From a checkpoint of a small transformer trained on Wikipedia.
Architecture: RMSNorm before each block, rotary positions, no biases in attention or MLP, untied embeddings.
Each number is 500 + 50 x the weight over its row's rms, rounded and kept within 0 to 999. Layers, rows and columns count from 0. Numbers have three digits each. The size before them is the row's rms in percent of the matrix's.

# layer 6 MLP down, 256x1024, rms 0.105, rows 165-219, columns 512-767
099:495552374502478512648549396557505491389550490422524474565444513462518511470505453367414522508525567486500511422517504499436546512454453513545565494491495448492468492498490474514627488514575566603481567544441434545443511487510539644483569510548454540527538485496400501515519494515494523501423561494653549458502431558522481364509475465456478581551546445537557489584544517420533535573411467456460459461474521424527494398525471541451556585572484473506461386466462480499515557405555538526552553476484532513446430441544520594568525505549451409451418455536478472451569511503558487498447508439582435498431569531396462495517458466491534463429525476413529489606552504419509513476517516518615526517521590500465519523472532488564515551581410508510577443451483541542467552553461549
097:457459468538547521513483534506539549453491478447514453470537472480447432524481510525534518519491482486526474394425523526546463470526410493475499508494479526542493499525491509388501496472467547451489506503582509523542512554561515541603406445531464523530526556401517461483475484498387543516485479382519632575534463453393508420577477485555503427576497484639520424571514543460574454521446450557491448554518508542431459523501563451575457469540529491533431483444524493499401390520537497501507491485442539515528518525544404465563441526526562440570546468478460421527486489472501467506468526483549528379497463575433503480543557423500488473580544468511571508508525523431488477519530573433444474461554412489404488534525458505511533599483504426552529495518591595542430496497451598
095:493560517545515476503509505550535486501513454537491501516454479401443553483585557545486514478469491562410501504524495485453456426518525538435469470595487473438482511392531494450460607550476541489449628440502546620483546457481560558523501526407529507430473553503525500535492489546448457453512439447544515563535523485585450563498618525511487485498395471479413471471487549443580470465562565542553561579571384444450465563529595547494482534622476500520531515543534444603463457542450451414540481530580486481496483464560479553505571495501457532469626431472502441507525468475599443511463507497557558549531448329485500503419489601482478538536487421579606434546448611562456513453520488505421461437515499507523525569537469468564488420560445494468475540449510509540492444530600496
100:492462546472429521414578519502495478417460580518570455541498524603536516495456465528504447468554490420559530446553494484405394457566461415520472345480403513488586493493463447473402502475457537473503579578556407604504496412459448485521493539507523591417489549527522581459510539579448538544571502445503483445607448456504598526550481558541475455459518514543533498531560510511611509464520443480475428472503501548468552528489468629507498469607581375498537422462463486407433459430540407615517538455471573493526424494558595491541438510570435536458409526509466497462500537523495501461521440476462448492425462565518594532591473478516556533528508549543504510466471434477551569476453499505547443442518490452444473401482497409559558499541495487491535504489558440527471439577426534
098:481529551492540462539529537491457517458463539411422509518582505526458480509555454405570573493480539397536501508597533471467404564448465557437510553544550474497560521488446492497418457514423532490430492529517416554437514458518380499474412529528477508449438507473602613491491516540502452548390511520400472463433424481445474576420555586479435476545419506369517554455387521379438582481476547447486619487546493505479500428536415501482479415458378508500499381495535489500562473510470518481506404540506459459535480439517582475611540462585567428573528471407494519488444518454464541536561575577524480447432524519514573532476550482515585478613497488484441531531501524446448502504547497457464483501543454573495532497495451495577421427428574478357476511616467525413493499486566479
097:589438520446425570644459498533521567593349438514647666623522503482562469447486512569572464598458413478454382604409569538574457422588472586497510400465394457523492508430496523482465560502545471606544438474376545418420534493431469520494558472605467538606514447427612578497498547530460583491494519432499490506493472534455472517497317568551445528561494443480474532479455528526518477491442472516487537568538505464478539484505496571421495537406519521510546487558566523497390448518502515528397423527500429560565473548541478471482561465498513538448560513426532414459510498530514492511595524543531405460473547510545502535517539463441419542489471456489541434447444419498533488552562545523501510518577481527584551444514516459485519444514518488519555445477498523498386561505526512
099:552547423468483435499558560475476497510550507517385510496504364503491528620451389490522442517537512483478461460492521532467504462494558458513563565587463455513510452509509510461502547487447440517592582415436572440497521520507497525383470500556486447479383502538487521568515516474563423550552501346455516441493448482522495495544523474522486458469494461405443559446428480533447514505506573465430540417629436465564482406484474471497501442507398505460502573476513507423545558504581485479539533385453455451485450403577419505429475535557500495542482477489541566506546517502519567468452488540507540548531477422546461467544596520478519403500431630491532497529593445547499446452513519527528501448457597447542451617503500535450435410514505502450504518527505501439581563633452480
097:532464544591513557470435436505454416532534464505481495489469489526601448556548563521413445626484463473533500481551499527522502535446504466548479529547482473492508528485496452500488521549465478514430500542528522516511436572451467556451588490641421594550462532481554437579526543538510394394505471506571476559562507571503534403533554531518467550447480510441448581433574447475384477463526467563507511432489522574443558564534491545556548585516469552529380472439598436415455472514574565464532543468473511577489509576534493512423437470465538504457551484490494511519536527457466523508479413555480547444555438506405549539527419488387536571481497472498456571567497508542463495543473571492540503560475458477498611496476489444430501485549516551487459498566525490503607437534554513
105:507501461526528537438490539517448479467440466536545554503524451467519499389476492503391535540527541508520504400594467554588422546516402491492436507555567550594530564563429471488574535530541518490550468547509480555498594518492428537490493517507474523509549477459457538533526481548566520450509542507415459497500527505557548586463641518535508461516444510531525479445432498546504542484519492566422478576599461478457520533448485489492427483504441574496534557613483533433542480489555408497518515454531434538500480488529538510506423488474526559425506520504518506504461575494480520538491639521475522460529534479479591536559537535537444502529491391542490426431555478478497516437492462591553489568471455531449493465502572479538515564482473363489538413517567499467512525526500496
100:574528510524492478506571453485514511482504503487522508442501478494465515435495573425507624595516484543509486492588484462522479443442489489512487527479494364478534555489457458523519411478556526383498522548491487471569539601460633431517511552496593520447480565501534517387529545481480565444554515479488604545550567554486551408437557532453542538390460438479508519481448440493523508485548513475497421516496466515482517494436585456576496531498535514444525463437526547471437494518548477486460504497575506570547508546523523497462616481464563527604474480415459538507526379546446471559484418473493540575584468509528494508492448440495520611365501482563492495449489479418442445561502432500557485580488496466480425513520464572471461624507476577457625524339472518519464474502528438
099:431527529549562550485496459453488463455514463563487523456453484534600499535468544511565629548582516503443446532465555479551473482483465457548582520469521468452459521474534486454515445486415503442453519489470380540484515597394558549532497487515389507400467523488473497544403476553525456465460584510526444409532564385578475544459422485586512427497467428534405526511497550519487528396576529569610477467512532462481520437499517483443508469465575554511545488456487538480504475450375479493460546510476464480465520536481444543592454521497519419511438497498412574381587497548533411453466519549488490555501485551524521451643525455549556480578492462518502531452509564441465507495551508521520572555511515489499545485403544591398502482519559438488513517491527558508578550504523453
094:560522484490568577495469456482573490564550483511538404472497451471471441591376490488527496426514417459519582564553610496493494553543569495486588553480394541475608475538580417535581482575512523557520519469445566432630492570501405378526554407459463501553470469681538534478551432444501577532510441464502520555490525550565550643486467470541486459551508514453565455439536487511508540488479552454479421542474467441531495434499526465526448477443543452442451484471504553495516447544537494464483580520468432500507427542515542513404498437435551534519430591452437479475457480481458524404544586410530556591558569555492515494516479471480632484448551502571478499498556522446349516588541487493549467538530466472479445439600447547431540466510457582446398469527556556550468508502562449
097:526537497606541587446410481570502461478387461485544554533522484463445531535429578571479493480512559506528467547452488561474573535504494536441461490485452453558454501609551543477448495457538556449457459528508497477534572501532477598563494510427476513504524466458492458475423587492524427482453435538511576501514481505449487531454501584557426472449523495539518518515551577438559540503589552569417478595483579442496554482475522482561583505510476481443564547548460511500549537465444425516504532432494416523462482624379514582508490541503455517477503387445543478387479514492473493583531514479445454513460516409563563541587441537513513472446538592513422495547545533526450503497487483548439487387544554538472458531569521552521476564526397648439590510486541464548561498529439508
104:454498509510505594387501553545623505467526472523478536575536536466499426456625478483453508506509420476481506533402512503560509546463407560519535502537551571492489408465531417548475424494497501548460508470541410469524445465541488532499419446564529568481565515445514519491514572485505474522583527509466577484479498530534523469476446570468536550545553483507515450406583490419463476510514581549679529557405554550617511537461440589544445412479545513414455512504467486485484601527568495436376514424518451518512487520446467501568445473485528521567475526395509503554527557577427428527453566599586434383528504469513624511436477570490453578425531469452516585509495454469585484538541505557472478517466489497491539525504465532508580526525484514500416470513532496540535412539531503
103:540568435583441577545381496474500456466578513554579547396464553549500483538545511451506499526460526485509467506472456556514495479499679452473481532574500535464498480516538406560510494498513546509457510514552455515499429541448522455515609514503458514535441386513504518475492531480503524583534534451590482438521482489491545609459490529532515535465539579494562562429476498392438511540506487515470501515584522476410528446602550574581523563558560453474584488498559494521508416447524498578555523510475454428523505523569578443402526507472526517569585578530520485491412500464472530591530567534555575481452503498521439518471534510576480429453467564451480494497412525495469524482538493455470596560549561499585459533582555529529521487515513577554420445540554449546473495442348524
098:422494499472541485427516464586533456477461409519620555416534511573395490479458390481470446483461578523504459519565522457469523449456580581484498574421506424522407554442409513548445488511428497457423485469431418513503483584469526608444530575400413484430446569534447547505526519491459454524464481578503492487485525522469386514561515517485556515541463422538438521480546410550552554512589365507547522468461373505535505492569531511521562424382464479427531456496533472515533443355555432545460544508618590554524520507471450458471509478463509433431519508533460540483613479433448493533434474486444544635492400505492532394449488499449426481511502438525465555388534555580531484481570459502423558493479539435575511442553504504476504453489461443430540464493457487496555538485551506
097:514562469468477424473399530456493628466453432436451467499442538545473549610480457453484407421453409548506501546463537476484532425496446419486485445498450517517471484466516523529464591505608536492524505427507476421436525535483566433461518517515421487498601464471432572512529452562503628481472531607495509572604476483565499583592470500457576541436473490596462490441463550517514496529509509441553564603493571528516598550499553530583588512546454463490434470500480388497575517557432513555463544511501447495501502541458492537369517597464542588428441533424453654565473532488466481531518564401543500503555416534484566551415536511488503562441464470562494493461495510569473511466557595486467486428529493446526485553533491451528503488435559482547440581561475582476454461437548555
113:580512414479513562462502532497440570480510519551489493585426523562499477513587512548476445495600513540485450557566394513368586502556553592472506509561461490454548624533459595569473496582545541523604488480504539588447570503487497497533487515526583449459434520513526538439557479571450521536469475518481534475487478485441439536535504526506521476467439448518540550473594457514552436574432461506539513515552554528551509490515552480458405476513475537451460383470482500498573601520544431456488433576543579649498488498441488506393377465549511538497489485596484483442485528456495522487476443556540552579431528482533526505529548518595548492450515496486453549495505494530476528582485580494507537492489415407509461560499451518495508529422423481406459549594495553436462479429459450
112:401476550479449505535467415433482520556527462544523485554493594477413519520499555496469469521499479562526501560504455549555536431438500532471442506424626529599509567496503509580498451529536429503619444410480511479483438507336511533507457587495488451498463458462465556462535554500498482470519463499452498520471517448496434535553552545512567491540489483556433428455522540408518455491516529492539548553517526484527526479507540444443468518524472527500481468536536487500468550551593474472466499442496583575561580440494526477451464618471472499499477458452572558489561457473553506439490472540470500506482510505456485521455463519539468458473504508516553510463571565506541547418476543474422545498470509517526548571501568504503454419475593461544518426464573482464539450438491478
103:524448439576467516511450501420534432564542575453530465518512558559437461549524493525587471499593513426482468458529452452468455476440476518560500546410469571548435452497523586568490416495493519376530489470521543373439409519380509532472452462524544615466525438439428503590481542612469526504475470500484516541525484476514482491542498538417470503506485454556434453461482388430507472471561466537503507467514528459549501414455589469552528604477510410481477565509566532531492470497466484498438519507527489514445480515522450555572504542476559532557429525500579601512574527545477557462448477496516523447485406538523507559581590582515435548523488440468420565552529577494468562437573560428490478496542481584472496556543556461530453530544502462540450445489420560417516501456487520
100:578536575395583535541520599458517553568535556578522506500548519522498472439525511522549500499496605494560536480415443388415566480505453497454458401469564536426546575598478476506581537401519513505436513544466634434529521522535558545499485444466445406507513548537545446481537539510475492499542450546494584489517543465505432432534466516491493512528519508546505457486566486493460502533585589549526643486409572482531472470488435508582402543448509449557467501548498567510530508474482412493560399498501451471568463555458577506574481489478603505558510551503516471564467559387579529530425493442515589550507535515519531515503548540517545505533510548454449466533474515479487486497428437418537570391482531533541555456504562535560404517453556558462543391531563439467531564448512413
098:417590539571467489389488489523551475532391518489465415518513494414448559500554541560547490442554587539467568501564464530537504462489558492518411463526510524481500488563429514532492457512433439508545438532390503534516485528454572493455458449502440540487463448450465446538499430613506529416527563540551518520503435538469508481518535533463431410495481438496531456499480430476510462434555469574571565544560554464507424422536552651506528634496565502451552462458608563552455521433536458490463483398553408482514452570544576571548552470506444523489527489473457528487469435623495524450479515506471494606395500476578508398474444440539436410374551514475507493393566555532459510507472420472513532555584583432492531505562426447547560510581523463523402535434505511514544610501554459
094:547450436556544537448521448426450550609512523467533519602461498551545557558527533454510552424606590505497555531521582446502532474493494501510475559471487459456526410536519563492536571544462472470522499451511530552525480461609490396512602568555493517504516536503413535504492422512551456457464478499415479503503559557544517467533448555520556533402494530569483539539471450563387528614525435578478510493518503563411502435494551377519512471545517445384619507524585429532536537479493456493549525458525472515566451505460553486512467462562424547494467497433493488577475553527471496475449493544481486495499529444496428552456510520558501483460521487541440592475480523500510441534517444489546579475457482459447506515545498462512475471498558413440558487492496546632524529455576565
094:490568547515408483490524569550503503436573627524459580562530480548535493459569557396511507470465423472496475503471507444479473508483520413601404441544472565538510436511530517490535520590502591530465521508508455521598520513470409417520498476462487492405552518559451586424506520489503530504493583492523519412452504520468518494487536566537570487439474551419539483489509559468473515518466598522523442542479456517452471508445455504532476526428465535442482410527520569512558492497498461503489493490521390351473481495488520497479582475460540406491502498491481526520502355464470431550486506533571492538508474427467475521516544556556609521423576500421491512567520448446439460514517613592467466485591462508465523541453489478413571603550559428517438461382467554552424454432549507
098:456526433588481486508570455453496544527457471509532520515514472508445575580527540520430502462527503519499463449499553518491406486464510539461413575471498502507521501555416439592463527469561463464494590485493527363607486516489589497489520532456636538531583513448605493401513457460534548418558563415476524497484473568515460515622582554413458503452557467474547508459573474551558427448488432538503427471506463580542497421578556539529399513523535564573523557544541532519541519516491510468415551511617464515526415452444419490563439508484591564481401415438511480505471651538516529471423528482534524578476413503582430487497424542425445530497498499460518414483593521567456504525428495448458489527473509498526505425617520522481506462512464570479480373490517535504531563517450386
093:483477469405534535563560608523533561521553508483547503539497489532510414481484437511542512520547502528530558424503508505584488478488450492424539580633508577451537510477384441478495505514503555474536431425562485573437546489470551416497470470559553494633532495479561575470579382564530506454506571543493445541508446426459589539516592385544545555436509512483476513468492492620467488548431516572444472490578477453525458524542369482460572471550484583481505485493376518571565567481542485585446561534535483490475421461459581591541520523471581420550565520492457417365494582509516442488537513414458492550456515459478492518440517495498501423382451493488450491484474407438528496522553433460613422415498433453529519483566506539468522538540474441545394512501413460467506541479585469
096:472509516480465491517467523505462514464536524442523424517515523513596422462522481512475472481502435522493571521456424545470479471542486475545496495627510574466477492606454488562428497509494490484454522566571431386358567516530533514523474532500441450573554567574559451437553453432517474424393471473511524537525527440504430473523529529446594512503506444567463433518626404389529408415393425552538544502499574545446496536534508568455564477456511453440581492459487593506499476453520540477356567552478462501479548486487598468475461453593479511485556503566378480547445528425564500514562463536598459511537563561483549398498587478440404491505464443510491541518529487459503415576617464491460472499529553487521553506450436560539373474477515502353541517482493496589438494474483533
098:522611526591488552553426509599532537421515583470492499461445474546463566512429521515530530607500550515565516514468571515496518438484487474408506583444501533541497426502539505496497494408480529505542560456525464536519502511476420436505437534545493500509531524521571463450571474540515599502564428431472626551494542544479517560560494448496475328483526447399502387527512452487485568485464524521308489483533397522659458482488471542504579527627537461482484482478549392520501514461484590459548569610510421493571482407445381507595522475541463577419513577570522460559448462501490510487506557504477410471470492480435482484488607524470504493508475383494498509535487502449480568523459591514586519555449504450507540483461388510548437562540425541499419514512463536546494478494450383
100:488462521522519544527441428635496561507525499463522474445506472527597562442484399620489500537513488359414613473550432513504499432489504433492502473502598452566444563558488541480552505501525455442492545510415489478536486528585531471469520502398450471530567509629465638452556522374395441537546476473522501445482550539541469504468381562550544549427426511455569558557461492552538524479394494445419518510464491636532505494540475486440539433561485453426546588523590433517526546506426531518452579555477483493501565485481491476484416467597508446483468509457520474502527425420486521456432512526491486521515445493509437560475565448460420524504584558570486566476508434546506460511452568537551531478542547494514479423389474436474465477490440495574510470502457543446442511506509461
103:353513560414424544482455553445504481418476478491525555456487462553527508474453389547491506513444447444496467465446477487545479498499385557505515425521448508446466516513485528526511488532523473442517418506456425466383536486477556469629437519586605423522473502545509564564547604524590551542524531507448433550496565478468505493447514499452452497416512560510516477519582497555519501515526575478528394552562478569524467551424469452426514523437486434441471447432417435535444549519483616454453468572515470552459423469384578477453476493493506453553521561493459494408536488448509440476437500499550411498514441495493450512499513432454552578531457471523458519504579502658479496524530527491496511488463469516505473551494461446452442506481551532485437515507456509430425503518570419
102:467440429509519508472478445470468479578519480551574534579444544602469506582454478523468516510497539512573511470502462548443535559481525478539502492560488440536462504507486448538506442589528438608445431453575433501469498427588534518516477479468594450527394439504497564597544540489491426464544468587511470525521502452493514525479482543489464479465468540432539592495441450510531415489656514475445491534553467479539466511608499495499412521545447441511578519501404488511484530495536507476538486519461500411497596397509485430460406494615542552422499574539562527390535480462560659477417503475532492546451600491491549503616438602457588456551590512437471569513551568594515584496503477486518494560487530411555545452484483556439449484551480545578489500480496421458443538525587500
100:500431506497570553523487489500500440467520531546531579465512376468580492469434497455561549417468542478488465598458384506534546490503516533453484508515467463477480496518434439479463499450553511496496481450499509546532478400581575527507377491538440425442436466478518556567493524477488487477390459472487440568515529491506429569528504482571467487505456422557515457531442543427540478513488401446504444578430411561489547472525442472543443448427530468517581461459517511484455420500472506503462486541512488541506448588478558432451372426497515555403498423548511487446527499452468524503524472471536567491488485467487489480456490512460525467533445428622598476540520498499429576513484532470506508451479604531539533526525438534551482558580415471503516449527446528615450530497419469
101:529535463485502499511477517562466523502458538478534417358505435597532502503575546488601503494460456429444555470456473502550356534438472519556468426525527497540416534477570526446543464551529464548502619508536503498452389499547533479555483431540444487469501561509496435500483422524492432490450578515515480377517508543475494433525526483531493567511562483475544457536420509469539518593437480463561492511444475586476520502457480548500492526497535499465540468556571608474441461578612450506502542496474467434432572514587539543514529548571522542548548507396507606582529474552512510448458394449502516402577393485455499501489526529484466502520403481511456508533423515516583547482448544505435438480467543478463410610520584614488512490500477448445514459556522640490552511552462549
102:436558503521436596570470439522474573436459543479477464421571540519398567429490444464549523492558515452509495510476468567450497423511534530401507527497487525568564561530545574558471514544474463412590492625610501576511519569514483550532496336593563439420474422403518458479397537552452611509451533548583499527487507442491530503519422429524519482565483477471605451564493496520520436522550470502517532432456547485473531447578484459487503471435484537570472507485476435396496550616495523596538480505562495551600452456544526543450488462523502461441453647569424379534551499454517509466430530413422545530553479453470531486589444498520467486412474519467500453498413500494389561515488528555475464433477485510474532437499490501582562606461494583524571547505452487532500480463574476
100:504621576500532521525505482583509460455542570427533525573522519469481499452445493481588585541523509544502489448585562485482546509504485469443531452501553510564411577494523485521476487553578434476483466514372523538498545522435577418540543494520484443532500478382497494503545531446523499471521552500561528518461504420532529409535468421444481415562499456503513485476435532508490456409574461500542509505534495507525473561557541487492452495503424519600380495547505541502438434454471555474513462509474454415576566585503541576484426497378528447516536559533413476507500473516432415549526544524538493479430461422459442407490578558493494509561568549584478511497464490486466393475506435466431584502364513511537516524467503426459472453546558459501524505535495499467445540591461468
100:463573425489430511451585523495483515540560522499478474489522483467542484475398550542430532495499544407526521533413572446476517505489516484416475567481475491549476620465475527527513540509467436524460551581481479481509562439508445508430519449469443499510541499487559532420478494413508595468417512520575507436507531588442479542527502454470541436561419513475462490565528459513560439439378540485446485412475463595433549611564511454440554484514546569549523443610482465468473523378444471453532574491464535520469521508493470485400427394541499496433525466507466478490505469452558582383515461520562404463493563503474497423497559493576495614495464411528508430473550512470596551490542501540568464440539559440439486428521547455475491580527478521481460432440483486553507455550557462
098:385590405495527497488497513480499555515601497419542558514493442536455491501515549597487519487456493465542516490438567545488562550545538567410453588503501596395510432531441497561447448433449506491527488491478477602552473577538550468528468490470458471501554568487469466540423391545552455495515418438410478481558419482465468476518554543437554582420580512492505465609520497619399494544519565498609463481493560492562482538521535553551505448483470476456504572521554439502462396498425523492484439488459509595587594515556412451474424385440482570464501462465535564550538553473521459453445457556466507484539450495550533596546497467491467510561542413556532533477550593429405499445500453527467505472404471530484491443480531427510475479432481517432422506457569519513551550480571453
099:462429500476473532500540488584551486437550405534529540404529571493540468428483489402482544436561562456520556436480540500463495524541496490582525547509559621408498470522506455458553600524476458449555499441499484498483565540486512384419495398482548484517616515451599541524505469537501459552487548543498484445428518526539591474501509531484543499502523438516469465550431453592416474520431559479500462555443546442542494552514368418513544425510427510472455556494534407549503459465424467555496554464486517466518485505430483473459506536406558443528392552558499508520490537593508391506495542533513497435516532455510420496493434482562451453574589522492493474474527559496418534549534439536500483455460475504486479439434586461487492445490482501504443578383465483437515442544511482
103:511458529531489474491551535472480437614553505597484456543529496447601510545502442479519503518506474459473481481458505565493526574530545474509453463580449515435619470456443521409489578530514493490423567492601586563585486520470441559419568536499432520550509526503562552502552456500592462526510552479497384448610510516519491470555586553521490486493430489380523529470545454519547581516479542538386462494431422481483506619523580538516578482435491568557472503431575477517490570495539571415473564500474508497539490528517448518543437450607421501400463564555466550546549431491476590448521471476511455558473596443547427391408508559553509489553441474440550482565529550554505405563412488495574518547543439466418442586489469451426587490517526555419554481467577521457600469488474461
108:556513458509543507422634522446449480516527436475542492506505523587456502448474411540498441497628586521451577555567454432396378488470444452516482504461514437493530557563505544489530424531504529460531493546548504561410440493515537475531420474477570505481550436474496515421507514573466501505454560524520519424483438545452552450457405504453454480527352457468460528571653532509577463449483570498472450472412595471468448439457556491473553579530567501473496465433483554523461499501477438512518457570558424562469507415484510425465437557609500487476474571511523538508534492511507499571414416569557524451515447457588490540475480493459538472515575394460538498472441414578456556566454443490532479502578462508547605408479458402520446496500455590475473474532548541520426457488470432
101:538515507481523561421405547401489517523449542480515571494479501552478515393471479501387496531542486453495476489392459495461405453503437549587399470498477497517520515487450524514523466511449463551587446568457422520403463544420489518501495485580527540483405531486516490457506547445463423464503490406597534466493518455451478536543462508550464610407544574587559519443548454408499548563429495509481455506471481476512535471483471567517416436496461499477442595498525444499525486578536447474531503546509530500468503455388486437545528577559462525493466550463456452491537511439513539457500517479449598512514494422399510513514545545562509471614435523565506536501428504510522428515468488531411403498445488502551520509482374417591495418561481545465490514500439462470471471575423500
098:502478519531442555489518424486432401551483529404535535523381527496475514458399649577493546557533554497547506524457425484524459468597513557530552632491510459514561486457465505512454501469513526434582434450603512476468590502431518444444567474613529450493566500463509519511521519512560381507517539465549508583469581499530501561550541521434487557578552520433569556498471403431473502514500459419489496478586439484528467550470587446457471461434518567466506403556456458494435565483494535571484485429523535519475487460502416460461481431509518515414491536523491443509459596572539494609474497489506492556544515444577452423536465546514500479495469501446533437592538505461508535458516504472495514554494535541444491483506432453496576500523514567483465520488465503509448460509417579
106:518489409472534384419581542501628497453398520494517485571545499422508517481444575502531503491512484442452610402506455403535428591481496464517509457536484470546465516486458459507435495557556612479558464534528535494472487590507518469431495468542503420549508480526531561562594481552544476533475497514469529510500504494452477532546521509533500549476523530488591522553538526433469470455500499417431432499499481472566546595498498450560508601447419437552543463548519457518504526533444547523377368594555536514529497545532451509453387511445482506549465563462530475447568567470570487543519486505445554525483536384502533489535535501519570509508470538525491504530465538570435573558462486427621594531532506557547396560538537464532517515531462446496545541420415491419537539403561459
100:466475509450454518483497500553465564540528496495449499450473590559426475434584489474460518462498593478541539520489488478561531494574461490501437547511483580450482498489464476421466523519403492544473578544474447497449609500467537467553523508591546371469604400510473462483409523518619469526599446422478508502484514463536550570572516475433578479529502573469531540377433534529518575577504572568458491472567491537529502556458483502522366493583541490586520516424482533568582436433556435520538476488513506546554446389503473563470546556548515552493546526424557430418381526491522521629478446427563503499533597469450509507548500490575384528462476518518593504518542483544437541505488606506456486535568458412539573500459553515524513470441424468519497621486408419473573445600460502
100:473542567537593473473478513506597479521425625488505499565514448410500511439536497540501489501447460541456505460562493501424497507474511471562528518565587454535513513559559556446485513486536500557498631541470534518497533477447488471472444528462479463514493523552518571408581360526481514431469421482595531507563499439532530530402450467458506599524503559434541470567531435503447624521469607493574505580516477496492480568502514508544445403508484453492334427535503400521538484562538518474468558550521520469538434513447421514507513480448508426403587455431514523480524426542477518513614434444561596521521427441497427445517466504472524503572470543536476490549512471562460469588568603512476402463541469482580482489569427520515484547502459427494512500569477478508464550492452624
102:467467542483451484458440495435381600447422409414597602527528654512567466423343537597544556489553467464562520432625494438454446501501471529466519511509545427471448576422506487417499503563484487507484427458509539413499478523523481483512490449533466467553479541503573519480508531469424479449441454519476526481620474482495505520465460440537459498507638562514427445525620505463588467417450458518525500574473569549525487503524489518594557427519475413521440465471546516400429579533521581524522590561538521510500474521491418461509491506545464517483401474587480419581559465533437555539514425464443442492472542518535487504450501512398465536502411486526406434476469533592479477532522517506521495513587496573502431505558463501520472511501428440428531529422453455421448637491413451
102:436525566473534563390477521489577400531475487544418556525414506503472505494566602448401396472479455579599525455504481445471485510370515518519541521435582588608434534475514492489537474519491549526421549487568483493526527590557485492591497549488486512572439492456481541471461615487424524520510546453392478525520494547509474481513526544515563492491552501432479533523449480539535488471509488470520501400436485531454437552504500522509600484516505523537441483504476338454408540515427594533459456494430514539639580453547440564405546426422495569554490565493537532503508441590479399401477493495533497466506466470545591467425456473369380399583511535375489517404547530572542530397618482589476524416472550584488481466406568460448487496492485418446520502533589446488529518556421448
110:515427498528409430424537468455521548501414430476500449541502489487480513509534541446419457498478546475532503459512514474495428488553475503468519453567459501562537472567578557399489495505526543392438537411488613537491485471460472516511391572472579521420511495512543473390467528475616539538558445496546492553471486578432475530494532443494469503587547424505462493536524462492530456529477609487474567546471584447555424492450509410588459573463506479595530530470472567464511487411528547452519537536468512552489605494590476541495469571476503438460486516488558513596495554468631408542548508606512576512500470570537548552541535444476526504529432444493426483457453568495453595473487544510513486473413550527565472520520415461535540494568457507463439471494432595549402478411473461
099:507445596492481603411400517579589433490514538519407484509455478531456519554509472525461456459532585413434511563543537454556537470543475558484464594423467438536559454483442584530558558466471452471433558478516594499557502479503538546481484483547498485451486461496503551551515475603541518435525557498512482488528567569464413462503459548516501514515523547545534483357463487459422451457465468634437489465517443443446516551549498470537525537439543531487567584518531457476593567469513483454487553458474499494455504535542507556445488416558501581494472485414469503386490489491416490491467573613459416600487453518392462484540505517457561548500490415516471579573556524531480483462508555545522562516516469424489484608442553498474446467551490490502511511528444548534440438525557492
097:494570448451452567455526488483512420473474535522465429563526526577529540490498449547635523494442502529581562443486434512501566430530422420560495483568523474466507495525555474523498530430495463531521444531425511513492454554550416474561404449565529507481595454477517495581461437427513474483563543534474384512511401547412490431509528472456489516505489531465482494525532527577504548522502450437429501427413514450575635447381455518411471538494426548463517503646532428516466558467500515475521518545504590602561486490508507509498491526494513491553532567543501529560473455596438495390500471476452490492563522479533483590530422513430555454574467545459502526470454468422456541428572456524545578545522522464430466534536537510444537601488507488446499390586555467492471442505581445
102:413393514445473552440478477458494490448544559505541503532525463484460502514536490557517454483510477501472475424433580500526436509436485509552557633489450551511465475556490448521505528532476599476501563437572501441420466432454443441493458450565524447390603457544463490466571594502598536582477489485570508515493467498507536507514510561534559514447556494466472528486493498591387426532517498504534431465481486532468401562491523461520464483515445480457532526476437560552481452515521406495534476466524477416399514392492539503476470556545522524415615500484469539481544564455510530516481574488421473553552563553475399561446476413416491492554586519576613547501524427549462500549507621461455480447542474433460456558507504482432516433477441515432398501553459569469508540570520525
097:564394496520384491507586446630527587464460597366439562474526480505315459471473537512506480548495527538516563470529559462483502448471469474580431458513561409557502536458462457482607505515501553483470519411508510523505579485516517448471502473507404460596575584511531554518453520537445537477554535594491410519478502527515408527531449501494380485509459526518545445529526561546559456435449465482486560530366569533523543532535435444524559442449472523548549547566436524487454443499445560519536485428537567571542457502496466526484532554479492485505524435509507492546545504523575511544516508589490416561516554431547454521472421479528488518450606503488512558516503515537466497445491462450529479495603508395461402547481434399490524516538439550508422473466523528505462457511537489
092:480461478513527548535456583522559559531500479607544471480486539554562534517463439469535467466551411478426470465497603601540490515523490540570460530414479509467482471437492536669518467484572519485497514549551501600467467520473486548529531479471481538509475483460496457492465516526532448476598523500480563510508481483472438561537564507411476579445517475523459424547504507509504454536449505552536573458465545515477551511526513566496506489467454562556499491538586439526557488552392390532451580533543557428429588514466485465528549487439541512479481455546560537569548507443424586433438528400487510528450502502464516533425521466488537398483462492494475508585522499592524561539489538511509536502426470543476499465475592445520560582581483569441466377495512507542422535443485493
096:487523579454356416482483464612497407519506496568466454537546486522514526619564527509542479477521503450471625547555524424547501527482544498544516448538504448345484490455512296491490552522528511448515492541515449524472462489540523475583534520507405488497390551430512540508572620472420549496505543497448398474561478451526460543396485530499499480543473557457540478563489450443500562500504557500490548427469427533476635401474479554473515481518387474614439450430545543554448505405475475484499577466411583491571589474496492441441433490479540503377490460518450438488598485505425564355516541510504503603446484537565496432510481578595454498537417555543595448486550532520533575548461430504476472547524546428481550581502456539504525452461559456519559524564565493541558501393512523
099:541451442469536484476493540496493505516508523480487548531477477548489566519454455529511493466530429521573465477566455497546513444493560473533499461525427400378562537465481573457445497545478527469503584577509535432486463453584527485489538491541458556470454421518486476554514503474484537489499533513451511419434481524509450525524454458498425473468410434512509446566453506534531598560536489650532396398480519438501463444529476485478526574458487554425485417470585487524538571498503513519428524488446562499495471375531520438453433477504418474499471433460582479494599605547596609501503432528394540453489447447562451521483533504573479506467482500511495521580514440590431540482432485521467511467526516443513523452511441466469497587592458469482516451514438528573472441460453592